From a checkpoint of a small transformer trained on Wikipedia.
Size: 14 layers, 4 heads of 32, MLP 320 SwiGLU, vocabulary 3140, 3.46M parameters.
Architecture: RMSNorm after each block, rotary positions, untied embeddings, normalized queries and keys.
Training: a variant of Muon for these matrices, 6135 steps.
Each number is 128 + 32 x the weight over its row's rms, rounded and kept within 0 to 255. Layers, rows and columns count from 0. The size above them is the row's rms in percent of the matrix's.

# layer 9 attention value, 128x128, rms 0.185, rows 54-107, columns 0-127
size [ 96  91  98  96  94  92  92  94  88  94  93 100  92  95  95  94  89  95  78  92  93  85  89  77  86  93 102  91  88  94 102  85  89  91  90  95  84  86  96  92  85  98 113 104 107  96 114 103 103  92 105 114 111 107]
[[ 94 165 126 109  83 139  98 135 165 179  56 136  91 142 145  97  78 144 111  91 184 165 146 180 122 138 138 106 148 128 113 131 161 114 125 104 114 165 165 123 114 129 142 116 144 121 198 125 161 114 164 107 120 108 170 126 103 210  99 111 125 166 205 131 111 145  84 206  89  98 195 108  93 155 141  91  98  99 122 102 110 140 110 150 152 104 117 102 122 171 143 145 104 105 121 133 159 135  97 138 129 123 153 129 111 107 131 203 102  79 100 107 120 110 164  73 168  40 162 171 143  87 151  74 109 130 185 141]
 [172 167 151 142 108 142 115 158 124 206 140 113 115 163 131  98 128 152 108 139 180 115 172 130 104 108 137 150 125 118 110 107 122 134 132 108 147  75 113  96 154 115 143 115 113 116  97 114 139   9  93 182  96 141 144 186 171 161  58 115  81 136 116 102 181 116 111 127 158 176 121 119 134 139  69  98 133  86  94 118 134 144 124 124 168 173 132 130 133 109 143 185  85 111 111  67 126 147 135 134 181 195 147 134 136 165  55 113 167 125  65 136 152 130 104 103 134 139  66 171  65 133 165 142  80 117 123  88]
 [157  92 132 148  45 115 113  91 121 156  76 149  92  96 125  83 120 140 149 212 125 145 130 109 149 165 146 118 120 144 105 100  84 130 114 137 184 166 100 167 154 107 101 149 109 137 116 136 111  68 147 143 148  95 114 156  85 195 145  98  96 116 126 137 128 139 166 155 109 126 110 142 150 110 142 158 124 164 135 125 122 111 158 130 106 149  68 159 130 185 178 158 176 105 132 167 151 157 132 171 102 138 158 133 125 129  71 190  84  83 128  11 136 135 137 199  97 120 124 195 137 123 158 148 142 171  69 117]
 [ 72 161 172 133 133 140 132 127 101 140  92 130 181 164 135 145 155 144 199 124 124 146 117 114 113  57 131 157  93 113 168 133 130 149  90  83 104 178  95 117 142 121  97 112  54 131 128 119 121 128 126 127 102 162 158  91  62 170 157 205 122 107 133 146  79 160 160 122  81 177 161 181 103 163  95 103  85 117 113 129 106 126 163 120 153 112 118 108 156 116 111 120 173 119 146  95 131 172 193 134 180 116 143 183 172  45 119 137 102 150 118  74 195 157 135  55 129 157 139  63 109 113 136 126 129 126 105 132]
 [156 116 134 119 177 196 108  98 153 152  74 181 134 168 151 151  84 105 118  89 204 166 106 143 193 128 129 148 113 104 104 198  72 145 160 106 153 139 117 101 111 130 105 127 164 132 106 127 185 177 122 131 119 130  64 113 144 186 140 109 149 115 108 139 107 154 128  85 143 173  75 137 166 119 196 117 154 144 132 135 111 112 151 147 125 152 127 133  83 156 134 168 133  94 160 148 145  90 112  88 156 132 109  95 202 149 166  66  95 178 161 117 121 141 133 101  91  90 180  68  96 101  98 113 103 170  90  91]
 [105 104 160 118 136 105 147 203 118 176 130 126 117  97 134 146 138  96 117 127 105 121 119 145 152 128 122 112  99 110  78 101  51  97 158 136 120 163 144 144 126  71 113 141 141  94  91  70   0 105 121  91  56 160 112 114 112 136  67  81  99  75 105 114 131 122 155 153 126 117 162 178 108 120 145 125 191 119 160 153 153 134 167  85 173  98 124 104 119 104  89 117 147  66  96 115 135 101 106 173 141  94 186 126 150 125 146 155  77 130 121 159 119 126 174 135 113 104 108  96  67 137  88 131 142  97 150 115]
 [ 77 139 115 179 148 114 117  61 107  95 188 109 139 153 137  53 150 132 127 159 109 155 190 177 149 121 133 117  54 108  51 128 118 132 127 104 118 108  72 121 169 136  86 120 100 108 129 176 140 166 112  64 122  98 148 116 139  77  98 144 144 172  93 106  82  99 101 124 132 141 138 112 175 125 120 183 153  69 119  74  90 142 145 163 157 136 141 128 125 130 154  79 110 114  96 135 175 158 133 121 171 102  88  85 191  83 148 138  95  98  85 120  94 133 116 145  72 152 173 154 105 122 114 102 154  80 146  76]
 [128  70 139 140 154 134 149 147 139  73 124  86 134  93 170 150 155 133 127  81  99 177 136  51 131 113  92  22 132 106 142 155 187 164 139 132 141 117 112  27 140  80 159 112 132 150 121  81 141  67 173  77 109 133 144 169 149 172 126 135 165  87  95 120 128 170 141 112  99  99 158 119 104  94 123 130 121 152 182 138 125 159 142 113 116 101 139 111 152 120  96 165 123 124  94 154  99 182  97 140 109 116 123  83 114 157 139 141 135  95 145  95  87 177  91 147  89 181 150 142  98 121 109 124 119 185 193  79]
 [127  89 132 148 148 176  61 178 125 147 174 127 113 118 160  96  96 145 133 112  80 119 103 158  98 161 134  95 102 154 100 117 216 144 111  71  91 118 132  67 153 103 122  87 167 102  69  76  98 140 146 139 121 140 155 159 142  79 185 178 141 125 126 151 100  38 109 143 123 125 174 123 127 142 105 125 129 163 183 154 108 124 150 132  43  85  91 129 106 132 153 132 122 128 144 122 216 123 103 156 108 168 123 157 137 207 137 132  90 107 183 150 145 103  92 151 101  86 106  94 115 127  92 143 131 136 138 104]
 [111 141 132 102 137  82 135  70 147  54 100 143 116 139 171 166 139  92 136 152 221 140  95 102 166 106  82 104 112 159 122 130 157 136 141 129 148 135 112 107 101 102 143 140 133  94  91 175  47  59 129 138 109 113 148  56 130 118 153 155 128 157 115 137  99  82 144 134 118 107 120 132  87 147 162 113 119 117  87 142  98  89 105  84 146 142  71 164  83 142 155 157 114 130 180 138 160 122  38  94 119 173 129 194 130 101 130 141 186 133 141 190 127  63 131 133 159 159 120 128 133 122 134 121 118  87 155  48]
 [164 136 139 162 124 125 112 147 114  83 212  84  92 140  35  99 121 147 137 119 170 118 156  73 143 201  71 143 151  99 148 101 111 134 113 131 116 154 125 172 136 148 164  94 153 130 174 127 109 182 101  76 135  82 109  74 161 129  91 168  61 141 152  77 144 147 185 113  93 153  99 119 150 130  85 171 125 128 116 136 162 154 103 112 140 122 150 140 109 200  97  92 145 150 212  92 161 113 140 115 127  91  95 136  85 126 133 141  96 151 118 173 119  71 156 125 128 136  82 139 116 111 117 171 154  83  88 134]
 [ 71 114 114 171 147 144 139 143 182 136  81 150 190 128  95 168  89 121  65 128 162 147  77 143 116  44 112 125 145 105 134 153 147 123 192 128 175 123 141 160 104 128 136 152 129 113  91  81 119 105 156  97 157  88 145 139 202 156 184 122 142 190  64  91 119  80 118 169  94 104 103 173 143  95 141 193 143 105  83 161 151  53 114 121  97 148 146 168 139 183 121 103 106 138 154 139 142 156 118 182 120 139 147 141 132  87 165 162 156 161 105 102 135 161 136 165 105 127  74 127 114  92 158 175 125 117 145 110]
 [128 108 196 157 140 145 158 181 138 171 109 131  97 101 159 159  97 168 149 116  98 142 159 191 130 183 112 173 149 162 148  46  52 150 116  77 159 114  97 148 124 161 119  58 167 103 110 169 136 153 126 110 121 122 133 152 123 157 141 142 121 145 132 122 103  83 117  92 168 150 101 130 113 151 183 160 128  95 109 113 117 163 208 130 127  77 137  88 147  63 136 139 104 164 108 142 168 142 129 159 118 146 121  75 128 165 126 116  97 194 139 112 111 180 146 160 148  85 179 143 182 119 116 107 148 103  61 175]
 [158 132 132 131 158 143  63 122 112 141 167 164 164 146 121 118 114 138 134  93  92 154 148 159  87  67 128 166  87 143 139 152  74 137 214 117  85 155  99 142 131 178 135 184 102 178 105  99  50 108 121 137 158 122  77 114 122  69 162 147 184 149  82 127 153 156 139 112 152 110 119 120  78 124 122 104 123 120  93 123 115 101 110 106 201 142 126  66 118 158 159 182  84 141 118  83  70  95  78 130  94 130 112 132  70 179 113  88 115 113 143 120  71  66 151 115 144 170 169 167 134 141 147 130 127 142 104 167]
 [139 142  76 111  78 130  91 164 155  99  95 148 154 118 162 133 123 151 168  81 139  86 106  89 117 123  84 141 137 152 142 139 119 120 164 156 120  80 146 155 117 104 181  54  89 106 121 149 126  76 128 175 114 111 125 166 121 150 110 164 138 105 144  88 151 100 165 112 120 172 121 140 130  86 146  97 109  84 127  82 118 168 120 117 115 114 195 151 160 139  63 116 118 120 139 108 146 121 165 172 147 175 159 216 190  99 255 143 106 140 134 140 117 134 145 125  90 156  65 120  72 156 114 143 114 159 146 164]
 [142 129  99 120 157 178 159  99 164 153 138 163 184 153 133 176 142 139 113 137 131 178 175 154 109  96 159  80 146  52 120  71 128 138 105 133 139 110 100 121 101 117 105 139 160 125 106  83  79 111  63 164 152 116 100 178 160 132 121 120  80 106 140 127 195  92 120 111 171 187 133 115 122 109  97 105 122 100 140 134  93 153 116 162 126 142 128 177 151 177 124 153  84 117 147 168 167 111 100 133  77 177 102 203 104 123  60  76 191 163 163 138 106 103  83 137 132  89  81 125 145 125 160 133 101 165  62 161]
 [167 106 152 102 113 101 136 171 142 141  80 167 153 122 113 147 119 159  81 159 137  88 139 167 145 140 135 148  97  69  63  98  81  91 102 132 133 154 131 180 110 133 130  90  65 154  73 107  95 149 162 145 135 125 184  98 150 116 133  47 137 110 164  98 127 194  79  28 157 181 103  95 130 108 133 139 128 106  80 184 143 102 118 137 170 102 124  86 145  93 116 133 149 142 118 114 113 176 167 128  99 161 137  75 151 132  53 111 153 144 120 196 116 145 149 110 109 140 131 143 183 135 123 145 101 103 148  78]
 [144 152 101 160 157 111 188 134 112 119 144 117 141 125 123 107 192 148 103 124 133 128 106 113 153 113 168 114  33 154  99 102 145  89 176 155 111 216 126 180 125  47  69 158  98 153 170 221 115 140 182 184 103 133 159 128 148 156 131 104 143 103 153 186 176 153 103 180 101 165 111 105  94 118  86 105  97 124  99 105  93 148 121 105 115  94  72 129 141  73  91 168 122 126 133 170 132  93 170 158 148 157 149 134  63 106 125 140 119  97 107 135 147 141  79 110 109 139  90 137 127 129 130 113 131 146 106  92]
 [131 188 145 121 116 201  80 116 161 140 160 163  95 121 120  52 166 118 145  64  71 141  94 151  88 100  88  93 117 166 153 121 144 137 127 158 162 124 126  95 140 123 114 117 135  87  78 188  93 128 128 182 154 117 205 112 144 129 143 105 140  88 153 167 116 163 134 159 127 179  86 127 139 189 160 115 135 138 162 151 103 134  85 195 133 105 136 163 125 110 101 147 125 152 146 123  89  97 128  83 111 140  93 100 183 146 121 195 115 163 148 125  65 113 133 102 134  99 115 146  64 148  97  98 113  99 200 171]
 [116 153 123 110 208 105 173  86 123 191 163 159 142  88 104 146 149 124 153 126 130 100 162 144 141 150 106 135 109 138 126 102 154 116 116 146 126 128 108 100 118 109  44 138 120 163  83 175  71 126 139 139 109 100 135  96 119 122  96 130 192 167  57 120 136  73  71 104 132 157 155 118  90 136 119 135 113 120  62  92 208 153 120 112  66 155 153 151 149 122 173  94 189 121 167 118 156 120 105 145 142  92 113  74 135 168  74 124 125 100  75 131  53  57 129 130  73 142 110 122 145 100  84 157 127 141 112 140]
 [149 102 168 143 121 105 177 140 144 158  77 128 103  98 162  85 168 153 133  91 108 122 103  66 166 143 167 157  90 134 117  87  48 101 156  64 139 144 166 155 161 159 107 154  86 100 143 149 169  59  87 153 137 102  30 121  91 189 137 113 122 117 171 119 100 159  76 153  93 188  75 105 114 138 126 136 131 133 180 140 112  93 148 156 141 118 114 100 125 129 137  98 112  62 112 101 171 123 148  83 162 178 160  95 145 112 127 101 120 163 135 128 125 120 153 143  97 150 123 122 143  99 122  50 110 127  75  95]
 [130 117 142 122 107 118 156  98 136 139 149 107 109 146  85 102 137  86 144 129 161 135 164 134 148 170 159 131 175 103 160 114 197 120 146 138 163 138 113 157  98  74 137  59  76 176 100 118 142  86 198 161 142 152  64  96 137  86 133 142 113 109 190 166  94 143  52 153 176 176 138 156 181 132 158 134 131 144  99  92 146 123 137 122  90 139  72 115 174 135 102 157 153  79 146  80 179 160 137 170 102  88  83 135 106 156 136 119 106  83  59 112 102 119  97  98  89 151  62 126 194 133 136 100 146 102 128 148]
 [ 92 150 105 154 109 125 123 177 158 162  98 109 120 167  77 106 152 116 189 124 133 114 118 106 125  97 129 170 141 119  81 178 147 109 191 133 120  93 133 171 113 172 121 129 166 161 118 140 169 172 123 146 113 137 102 100 146 103 157 113 141 122  69 120 170 197  59 149 136 151 147 185 137 160  95 129 153  98 102 109 102 117 109 139  78 156 111 119  96 101 130 128 179 177 148  97 140  72 123 131 124 113 120 108 193 193  77 154 122 108 189 130 168 111 146 227 161 182 175 114 202 146 100 150 130 102 134 114]
 [194 140 132 134 115 144 145 103 108  98 174 172 117 136  90 147 108 147 183 149  76 111 141 143 135 108 114 217 138 137 154 142 123 135 104  87 130 133 133  54  77 146  81  94 153 157 200 127  78 111  67 107 126  97 130 162 133 125 148 118 108 121 191 117 113 126 142 142 123  58 194 139 173 150  90 146 191 117 137 160 110 182  94 126 100  78 138 154 143 112 158 171  93 170  76 184 149 128 153 154 149  91 139 165  66  92 110 112 134 164  97 105 118 148 105 124 128 173  87 121 132 174 140  84  90 128 168 115]
 [121 159 120 149 195 111  92  98  51 157 166 161 119  86 133 101 134 148 141  69 125 167 175  49 122  32 133 164  86  78 143 122 169 166 120 129  96 186  96 121 133 148 168 136 109 127 183 163 151 136 108 151 150 158  92 123 124 124 109  81 132  98 146 153 156 116 100 156 124 149  93  76 170 114 164 109 101 125 137 102 134 163 177 145 132 149 153 113 126  72 138 126  93 115 160  92 145 126 177 128 105  81 139 134 165  99 109 144 147  84 132 166 158 161  74 104  48  89 164 182 130 125  90 137 149 123 149 154]
 [101  82 115  90  85 185 143 136 165  88 181 124 172 159 139  41 155  94 129 138 130 123 101  92 182 111 119 113  99 114 133 137 109 112  69 135 137 136 218 121 125 128  97  81 160 101 141 137  88 141 146 192 132 116 117 181 116 139 159  95  52 143 148 106 130 181 137 104 121 154 124 121 164 135 174  71 142 175 101  95 126 142 193 121  93  87 153 133  66 169 115 141 104  82 182 142 128 136  72 154 111 138  57 190 102  99 129  99 149 152 170 121 160 125 155 119 162 133 159 147  91 113 128 139 117 118 151 129]
 [134 121 110 200 152 142  82 156  85 179 122 123 107 121 144 149 131 146 131 157 186 152 198  92 118  55 123  59 101 139 103 160 153 124  83 124 145 117  87 141 161 105 113 175 135 145 131 153  97 134 131 164 182 152 146 150 109 151 105 128 171 161 129 116 146 123 157 132 170 122 117 129 162 128 136 198 142 190 104 121 143 149 141 164 124 124  96 106 132 131 171 103  94  97 135  78 134  94 154  86 105 164 158 141 130 227  78 175 117  50 154 153  75 164 177 184 108 193 114 134 143 145 139 161 118 161 124 115]
 [ 98 131 132 103 148 112 157 157  92  99 140 153 117 104 137 114 120  57 157 136 156 182 112 125 139 110 139 130 122 126 165  84  61 109  58 105 131 189 116  88 178 154 149 106 165  90  91 111 146  81 132 145 189 127 107 116 126 156 157 124 101 159 181  26 103 143 129 115  85 118 120 178 131 148 163 137 140  94 156 114 112 196  94 163 143  74 153 100  99 194 100 122  98 104 126 133 116 161 113 124 125 120 140 153 106 123 212 164 111 165 150 160 102  93 101 139 130  61 142  90 207 139 153 104 133 101 102 147]
 [ 66 147 141  98 133  95 119 161 140 142 111  99  90 109 127 115  84 151 147  47 144  78  58 115  67 135  79 148  99  32 156 127 130 121 153 139 128 190  94 177 166 127 154 128  88 145 148 155 141 142  94 156 166 163 192 153 114 185 132 136  97 178 115 115  85 171  72 153 146 159 151 132  86 106 108 148 152 160 116 112 114  81 142  76 129 139 115 152 106 141 163  76 115 113 118 129 143 114 200 149 161  89  78 130 121 135 108 126 117 173 136  61 147 146 149 137 136 111 114  82  96 111 105 163 176 159 115 154]
 [115 107 141  97  90 141 121 164 166  57 114 118 185 152 132 102 115 121 126 173 102 124 127 109  83 106 145 121 141 114 184 138 140 140  91 126 162 112 108 150 132 119 145 202 124 162 180 182 162  96 128 214 111 135 133 147 129 159 167 151  97 126  98 107 146 139 138 104  63 192  97  76 161 113  78 100 171 120 144 155 144  97 174 138  83 114 181 117  64 140  77 165 128 146  93 150 172 155 130 125 105 115 146 155 125 122 101 111 113 148 167 134 136 162 117  75  60  88 127 129  51  91 161 115  53 115 157 143]
 [130 134 123 134 152 152  90 119 163  75  97 125 134 179 116 169 136 140 127 104 186 190 145 149 140 130 112 138  87 107 122 128  97 147 163 119 161 116 162 112 191 100 145 151 109  82 129 160 141 122 186 126 160 111 150 122 115 161 157 118 170 111 167 126 146 127  96 183 145 135 149 191 137 136 124 139 200 135  93 109 161  74 176  92 117 169 119 147  96 148 150 142 138 158 110 120 140  77  83  84 147 202 129   0 101 125 171  82 142 115  83 125 140 132 166 142 109 109 203 102 122 147 197 140 146 127  96 102]
 [ 67 113 121 141  71 117  84  88 166 115 120 199  66 130 152 174 133 106 106 108 159 148 115 132  51 143 106 122 181 122 116 116  83 108  92 138 138 140 180 148  97 129 114 132 165 167  85 123  92 122  98  65  94 146 113 147  67 127 158 141 161  80 141 144 115 111 117  94 151  93  92 167 123 133 102 180 150 162 151 122  83 122 115 151 121  83 120 106 105 148 187 151 100 139 134 136 100 135 155 183  92 112 191 135  83 104 137 138 131  91 201 150 136 116 144 155 121  92 129  60  55  64 114 105  83 102 135 147]
 [142 121 136 151  94 155 156 112 116 112  88 131 135 138 182 122 111 112 182  83 137 109 139 151 114  62  64 103 138 169 142 154 145 159  70 116 160 198 153 139 151  64 124 152 150  53 140 110 110 111 123 145 134 171 131 101 137 138 132 124  72  91 189  71 148 162 139  40  54 134  93 115 148  81 107 115 139  34 153 163 113 128 160 132 153 143  86 112 119 136 156 157 161  93 164 118  71 152 120 112 129 151 126 168  91 151 144 105 160 144 119 108 153 150 106 192  87  89 152 124 134 145  92 130 142 179 132 105]
 [134 103 119 129 167  86 131 133 105 126  74 133 109 127 125 149 109 124 103 126 190 174 128 176 137 142 124  81 139 190 154 139 116 155 127 106  93 103 102 149 113  51 129 132  99 125 148  74 113 158 178 130 169 119  67  95 169 126  82 141 160 161 117  98 136 184 104 129 182 116 157  85  87 121 104 137 169  94 108 163 106 135 151 165 144 129 101 156 100 147 120  77 189 156 130 141 134 157 125 177  89  74 137  90 181 123 115  81 106  57 180  92  92 133 166 186 193 151 121 129  81 128 108 139  65 114 182 143]
 [152 148 138 120 119  91 131 116 137 175 169 158 120 155 148 122 115 123 109 141 123 135 135 119 148  77 153 103  96 116 124 118 100 126 156 195 104 117 136 144 184 163  74 173 137 140 169  58 132 212  81 101 118 123 106 137 125 196 132 149 108 123 156  68  78 140 118 147 161  97 145 122 145 163  46 164 155 173 115 149 114  78 107 133  84  80 215  74 102 138 110  74 136 124 155  59 129 114 111 200 117  99  99 155 160 115  73  98 147 110  69  93 127 149  99 124 191 111 144 121 129 114 125 122 155 125 136 146]
 [172 137 100 115 147 109  81  99 131 117 140 169 108 119 108 104 160 107 180 154 160 161 122  76 110 140 145  84 104 142 153 124 103 155 142 110 144 156 120 210 197 119 174 139  55  96 129 143 105 134  59 182 175  83 106 138  99 155 184  99  82 169 107 156 107 158 125  52  85 113 104 159 104 100 141 137 126 128 153 145  94 154 132 131 120 187 117 148 105 111 122 168 155 109 146 177  55 120 156 126 161 115 121 139 142  98 105 147 133 124 128 166 117 112 136 142 162 108  91 138 132 129 125  99 222  64 205 135]
 [ 90 122 114 128 113 194 101  99 178 106 127 135 159  83 132 124 124 112 150 130 130  96  79 126 167 114 103  63 105 150  90 144 185 126 176 125  58 109 172 111 160 104 138  83 175 197 162 129 188 166 176 133 198 127 146  75 150 122 104 119 154 136 120 161  97  55 130 136 124 150 135 142 109 118  76 128 161 140 151 106 129 139 105 139 125 158 177 145 124 127 146 117 161 111 145 174 126 168 150 157 129 128 224 158 201 167  97 131 130  82 150 142 110 141  63  61 156 106 131 157 155 102 124 132 176 147 138 114]
 [ 91  88 142 131 135 141 103 163 114  76 119 117 149  96 124 154 118 122  76 152 163 113 121 137 122 106 123 148 153 189  96 167  66 147  56 124 130 159 120 121 111 137 133 150 122  60  60 114 149 155  87 193 100  86  97  62  72 151 111 137 141 127 152 189 133 161 158  98 128 107 127 114 112 162 117  61 185 170 185 133 101 157  83 110 105 135 165 116 135 148  57 134 159 145 119 139  72  79 121 159 124  67 137 131 161  88  92 136 137 124 143 126 157 131 120 147 179 175  82 120 140  66 143 182 107 140 137 168]
 [ 75 139  70 143 132 177 179  78 126  82 118 147 141 189 149 134  94 147  51 109 150 117 134 100 125 117 161 138 120 130 145 116 149 125 112  99 148 125 152  75 121 121 114 130 127 140 125 132 175 144 135  91  98  81  64 165 132 183 117  61 158 149 107 103 148  49 153 203  96 142  84 159 112 148 135 152 127 138 115 115 173  86 149 146 121 147 108 106  98 127 125 145 132 160 124 149  52 111  42 123 180 110 131 110 148 146 159  96 156  85  85 114  74  91  96 132 179 127 166 128  93 142 134 158  97 137 206 136]
 [125 122 164 117  94 180 114  80  76  82 154  58 209 114  94 170  89 110 102 128 103 150 119 208 108  46  96 159 104 155 111 132 171 104 175 139 169  63 101 113 129  82  91 143 127  99  97 131 117 113 174 164 113 134  89 112  95 139 105 149 108 107 130  62 130 123 145  68 134 126 162 145 127 128 101 122  92 165  99 126  93 151  82 122 116  93  74 102 127 111 186 148 145 140 148 116 158 134 124 127  78 143 117 124 125 123 129 170 188 174 181  94 130 118 181 159 132 172 128 112 147 180 134 156 111 141 149 174]
 [111 140 124 156 148  54 137 101  80 141 115 164 125 153  98  69 109 152 142 128 143 106 132  63 137  58  93 137 161 125  66 110 145 136 140 171 160  58 130 123 145 163 142 167 147 129 153 100  93 151  88 196 215 103  98 114 110  93 124 181 134 142 104 134  99  77  73  73  83 132 124 111 157 111 172 154 120 110 124 126 132 147 123 118 140  70 145 130 132 163 107  68  92 178 146 142 140 183 117 147 126  97 152  95  55 142  83 177 176  99  71 119 137 163 107 127 141 138 158 108 114 126  78 133 161  99 142 143]
 [116 117 143 123  54 129  96 139 124  85 161 138 130  75 166 105 107 173  96 166 177 210  83 105 119 125 109 123 168 113 127 111 176 125 199 123 102  69 197 114 153 102 166 169 165 123 121 122 135 159 126 101  98  94 145  80 122 151 116 135 143 161  96 118 125 111 123 103 130 141  90 146 150 152 121  96 167 150 111 129 106  91 126  99 181  94 112 119 142 118 144 131  84 188 115 128 134 153  68 127  62 147 203 126 166 187  63 113  72 127  91  83 124 123 148 214 113  89 131 108 134 133 156 135 113 136 133  73]
 [136 124 171 117 136 118 128 142 127 118 175 127  96  92 156 130 118 121 167  96  69 123 133 118 161 125 134 153 211 108  85 121 131 133  88 116 149 138 148  94 131 117 139 155 138 143 138 132 158 163 123 140 148 131 142 174  85 109 140 148 181 124 108 136 101 118 116 123 139 143  96 149  79  93  97 146 152 149 166 212 147 143 190 148 189 154 176 119 130  62 148  81 114  85  37  85 129 117 146 100 161 160 124  69 149 134 202 112  94  68 201 158 166 182 183 149  99 130 161  76  92 146 117  95 114  94 153 145]
 [105  65 171  85 107 106 108 113 175 140  94 163 126 106 158  88 156 202  96 101  83  92 178 109  95  88 165 139 164 124  91  87 127 112 130 146 110 111  77 141 166 139 109 149  77 129 156 175 171 129  60 107  79 140 121 120 117 114 110 142 113  60  74 110 112 132  95  97 134 124 121 115 113 109 142 119  87 197 163 120 117 128 150 159 103 132 152 101  91 149 143 157 142 177 153 135  92 137 175 114 185 139 163 116 192 136 124 208 108 129  91  68 152 122 167 163 170 118 122 183 142 107  83 173 140 102 121 171]
 [ 98 163 102 130 102 186 116  91 161 116 122 166 112 137 142 143  83 159  89 152 155 102 149 133 132 139  88  81 182 105 194  98 102 143 133  92 122  90 152 102 122 112 139 141 140 131 164 156  84 123 112  90  86 143  41 169  83 131 130 166 182  87 175  76 146 195 203 164  90 124 116 148  94 148 107 116 101 124 173 125 149 151  67 141 127 113 171 218 159  60 151 154 127 106 146 185 143 135 113 136 172  98 139 105  72 124 141 144 123  89  79 105 124 122 132 125 114 123 109 183 134 103 123 110 161 162 106 114]
 [130 126 158 143 195 126  64 156 169 171 103 135 153 112 132  90 158 173  81 118 107  59  82 167 203 181 152 133 123 131  90 131 122 129 168 123 161 159 128 149 151 166 144  89 114 145  91  54 154 126 143 131 141 111 203 141 119 145  55 164 200 100 138 129 144 126 123 115 109 103  93 144 100  83 103  91 129 138  88 137 101 171 115 188 100 134 127 138  89 149 129  61 110 133 143 143 160  90 137 127 113 149  64 126 131 118 159 109 158  98  63 154 153 131 126 111 188  91 116 122 167  83  95 183 128 152 148 133]
 [162 167 160 115 134 131 108 102 143 122  80 119 167 134 144 143 133 137  94 156  69  88 133 134  89  99 140  94 177 143 124  66 133 195 155  92 154 171 151 115 116 116 125  97 121 172  44 141 164  89 151  91 144 133  87 128 139 137 133 162 131 131  85 163 133 126 122  79 153  74 117 158 113 122 153 167 120 215  79 161 108 170 125  76 107 138 118 120 104 140 139 148 150  75  55 121 117 150 153  81 131 132 155 169 132  81 202 133 101 114 162  79 194  60 143 115  68 143 128 114 114 165 133 103  92  95 138 157]
 [ 78 125 132 128 155  91 156 132 150  89 158 133 168 106 149 158 196 143 109 113 164  73  96  79  93  66 142 187 145 110 105  92 116 112 108 144 132 153 115 141 145 114  77 110 110  62 127 168  51 112 104 149 159 106 166 178 123 139  93 109 166  62 121 139  87 112 131 158 140  91 117 111 104 100 117 173 108  86  93  88 121 127 166 110 137 129 129 140 131 114 105  88 103  92 124 158 115 169  91 105  82 112  79 123 106 172 122  68 117 114 133  70  76  83 116 192 124 107  93  99 187 112 201 116 107 172 129 101]
 [130 107 178 105 139 152  91 147 120  97 137 137 119 142 114 121 161 112  79 102 137 116 189 126 127 121 153  66 135 180 134 181  42 163 163 189 131  58  90 102 138 125 137 105 196 157 139 171 113 133 148 123 141 127 140 126 162 117 144 159 127  98  85 165 113 161 104 143 198 170 163 158 109 153 110  87  86  84 109  65 129 168 162 127  63 131 173 142 140  65  94 128 131  77 117 122 151 136 120 105  92 134 157 157 131 139  83 162  50 110  81 168 150  88 138 135 187 155 146 165 145 102 103 132 107 118 148  94]
 [145 138  97 142  95 108 129 179 151 151 146 145 134  77 116 144  57  57 166 109 102 151 140  68 107 127  65 110 102 133 152 137 158 134  95 100 141 162  95 146 135 176  94 113 159 104  99 120 208 114 141 137 129 115 111 112 182 116 138 148  72 172 143 146 164 193 126  63 127  96  83 178 115 159  59 169  94 101 159  76 175  94  92 161 157 141 165 140 155 139 132  58 143 132 176 121 140 137 115 107 137 104 195 135 206 107 135 166 136  86 129 132 108 125 149 130 157 106 166 156 117 126 150 115 150 129 150 175]
 [147 143 209 127 141 184 150 148  90 169 130 145 149 131  80 168 158 132 130 165 105 122 138 105 206 141 172 164 133 131 108 131 195 146 135  81 123 117 153  64 100 168 109 118 166 187 156 118 141 210 113 160 122 115 112 146 108 146 103 144  88 116  91 113 104  69 146 184 138 104 193 188 136 114 161 181 168 122  75 138 155 134 119 113 115 140 107 168 218 137 196 132 160 149 106 100 103 109  90 144 156  94 136 126 121 121 112 105 135 145 151 104 103 122  96 149 129 180 103 123 104 123 148 146  97 117 197 155]
 [ 88 178 138  78  69 117  96 138 112 179 126 159  86 201 188 119 131 107  75 166 172 125 130 164  90 129 145 126 172 113 144 126 159 182 136 144 157 102 106 125 110 136 109 171 137 157  88 195 103 159  92  74 180 158 156  71 129 158 148 164 148 104 122 121 162 164 122  53  60  97 145 189 114  80 159 194 134 126 132 172 126 183 119 101 122 147 125 145 121 141 146 172 174  79 112  93 142 157 157 112  90  97 152 120 110 128 148 137 140 133 168 144 164 154 129  87 120  99 152 164 167 159  91 141 116 130 156 136]
 [128 140 120 111 117 154 128  62 164 212 149 158 185  89  88 163 140 156 161 133 158 178  99 114 102  98 146 125 123 108 144 140 136 148 194 141  89 122  97 126 138 121  80 150 112 142 149  19 153  91 133 152 165 105  48 167 144 151 131 137  43 164 133 138  97 110 117 155 139 122 174 129 107 116  99 168 161 125  93 118 113 129 138 133 137 196 114 104  82 172 118 129 131 158 149 100  92 125 181 167 117  99 141 149 116 122 118  20 167  98  62 131  97 104 150 127 127  99 131 152 155 135 126 132 108 152 121 144]
 [ 89  94 156 134 129  99  93 167 149 126 113 180 176 150 134 121 130 111 147  88 158 135 175 138 115 112  91 109  98 125  88 126  97 130 129 147  86 115 158 115 157 170 155 226 114 110 141 142 121 102 138 111 138 126 100 122 169 106 214 211 110  88 193  79 101 155 116 165 149 134 128 120 120 140 151  89 131 127 166  77 119 145 111 107 128 118 179 127 117  58 105 144 163  94  94 163 114 129 134  99 125 148 113 153 215 129 123  94 138 143 121 122  89 157  93 195  95 108 107 136 203  66 204 109 111 121 147 146]]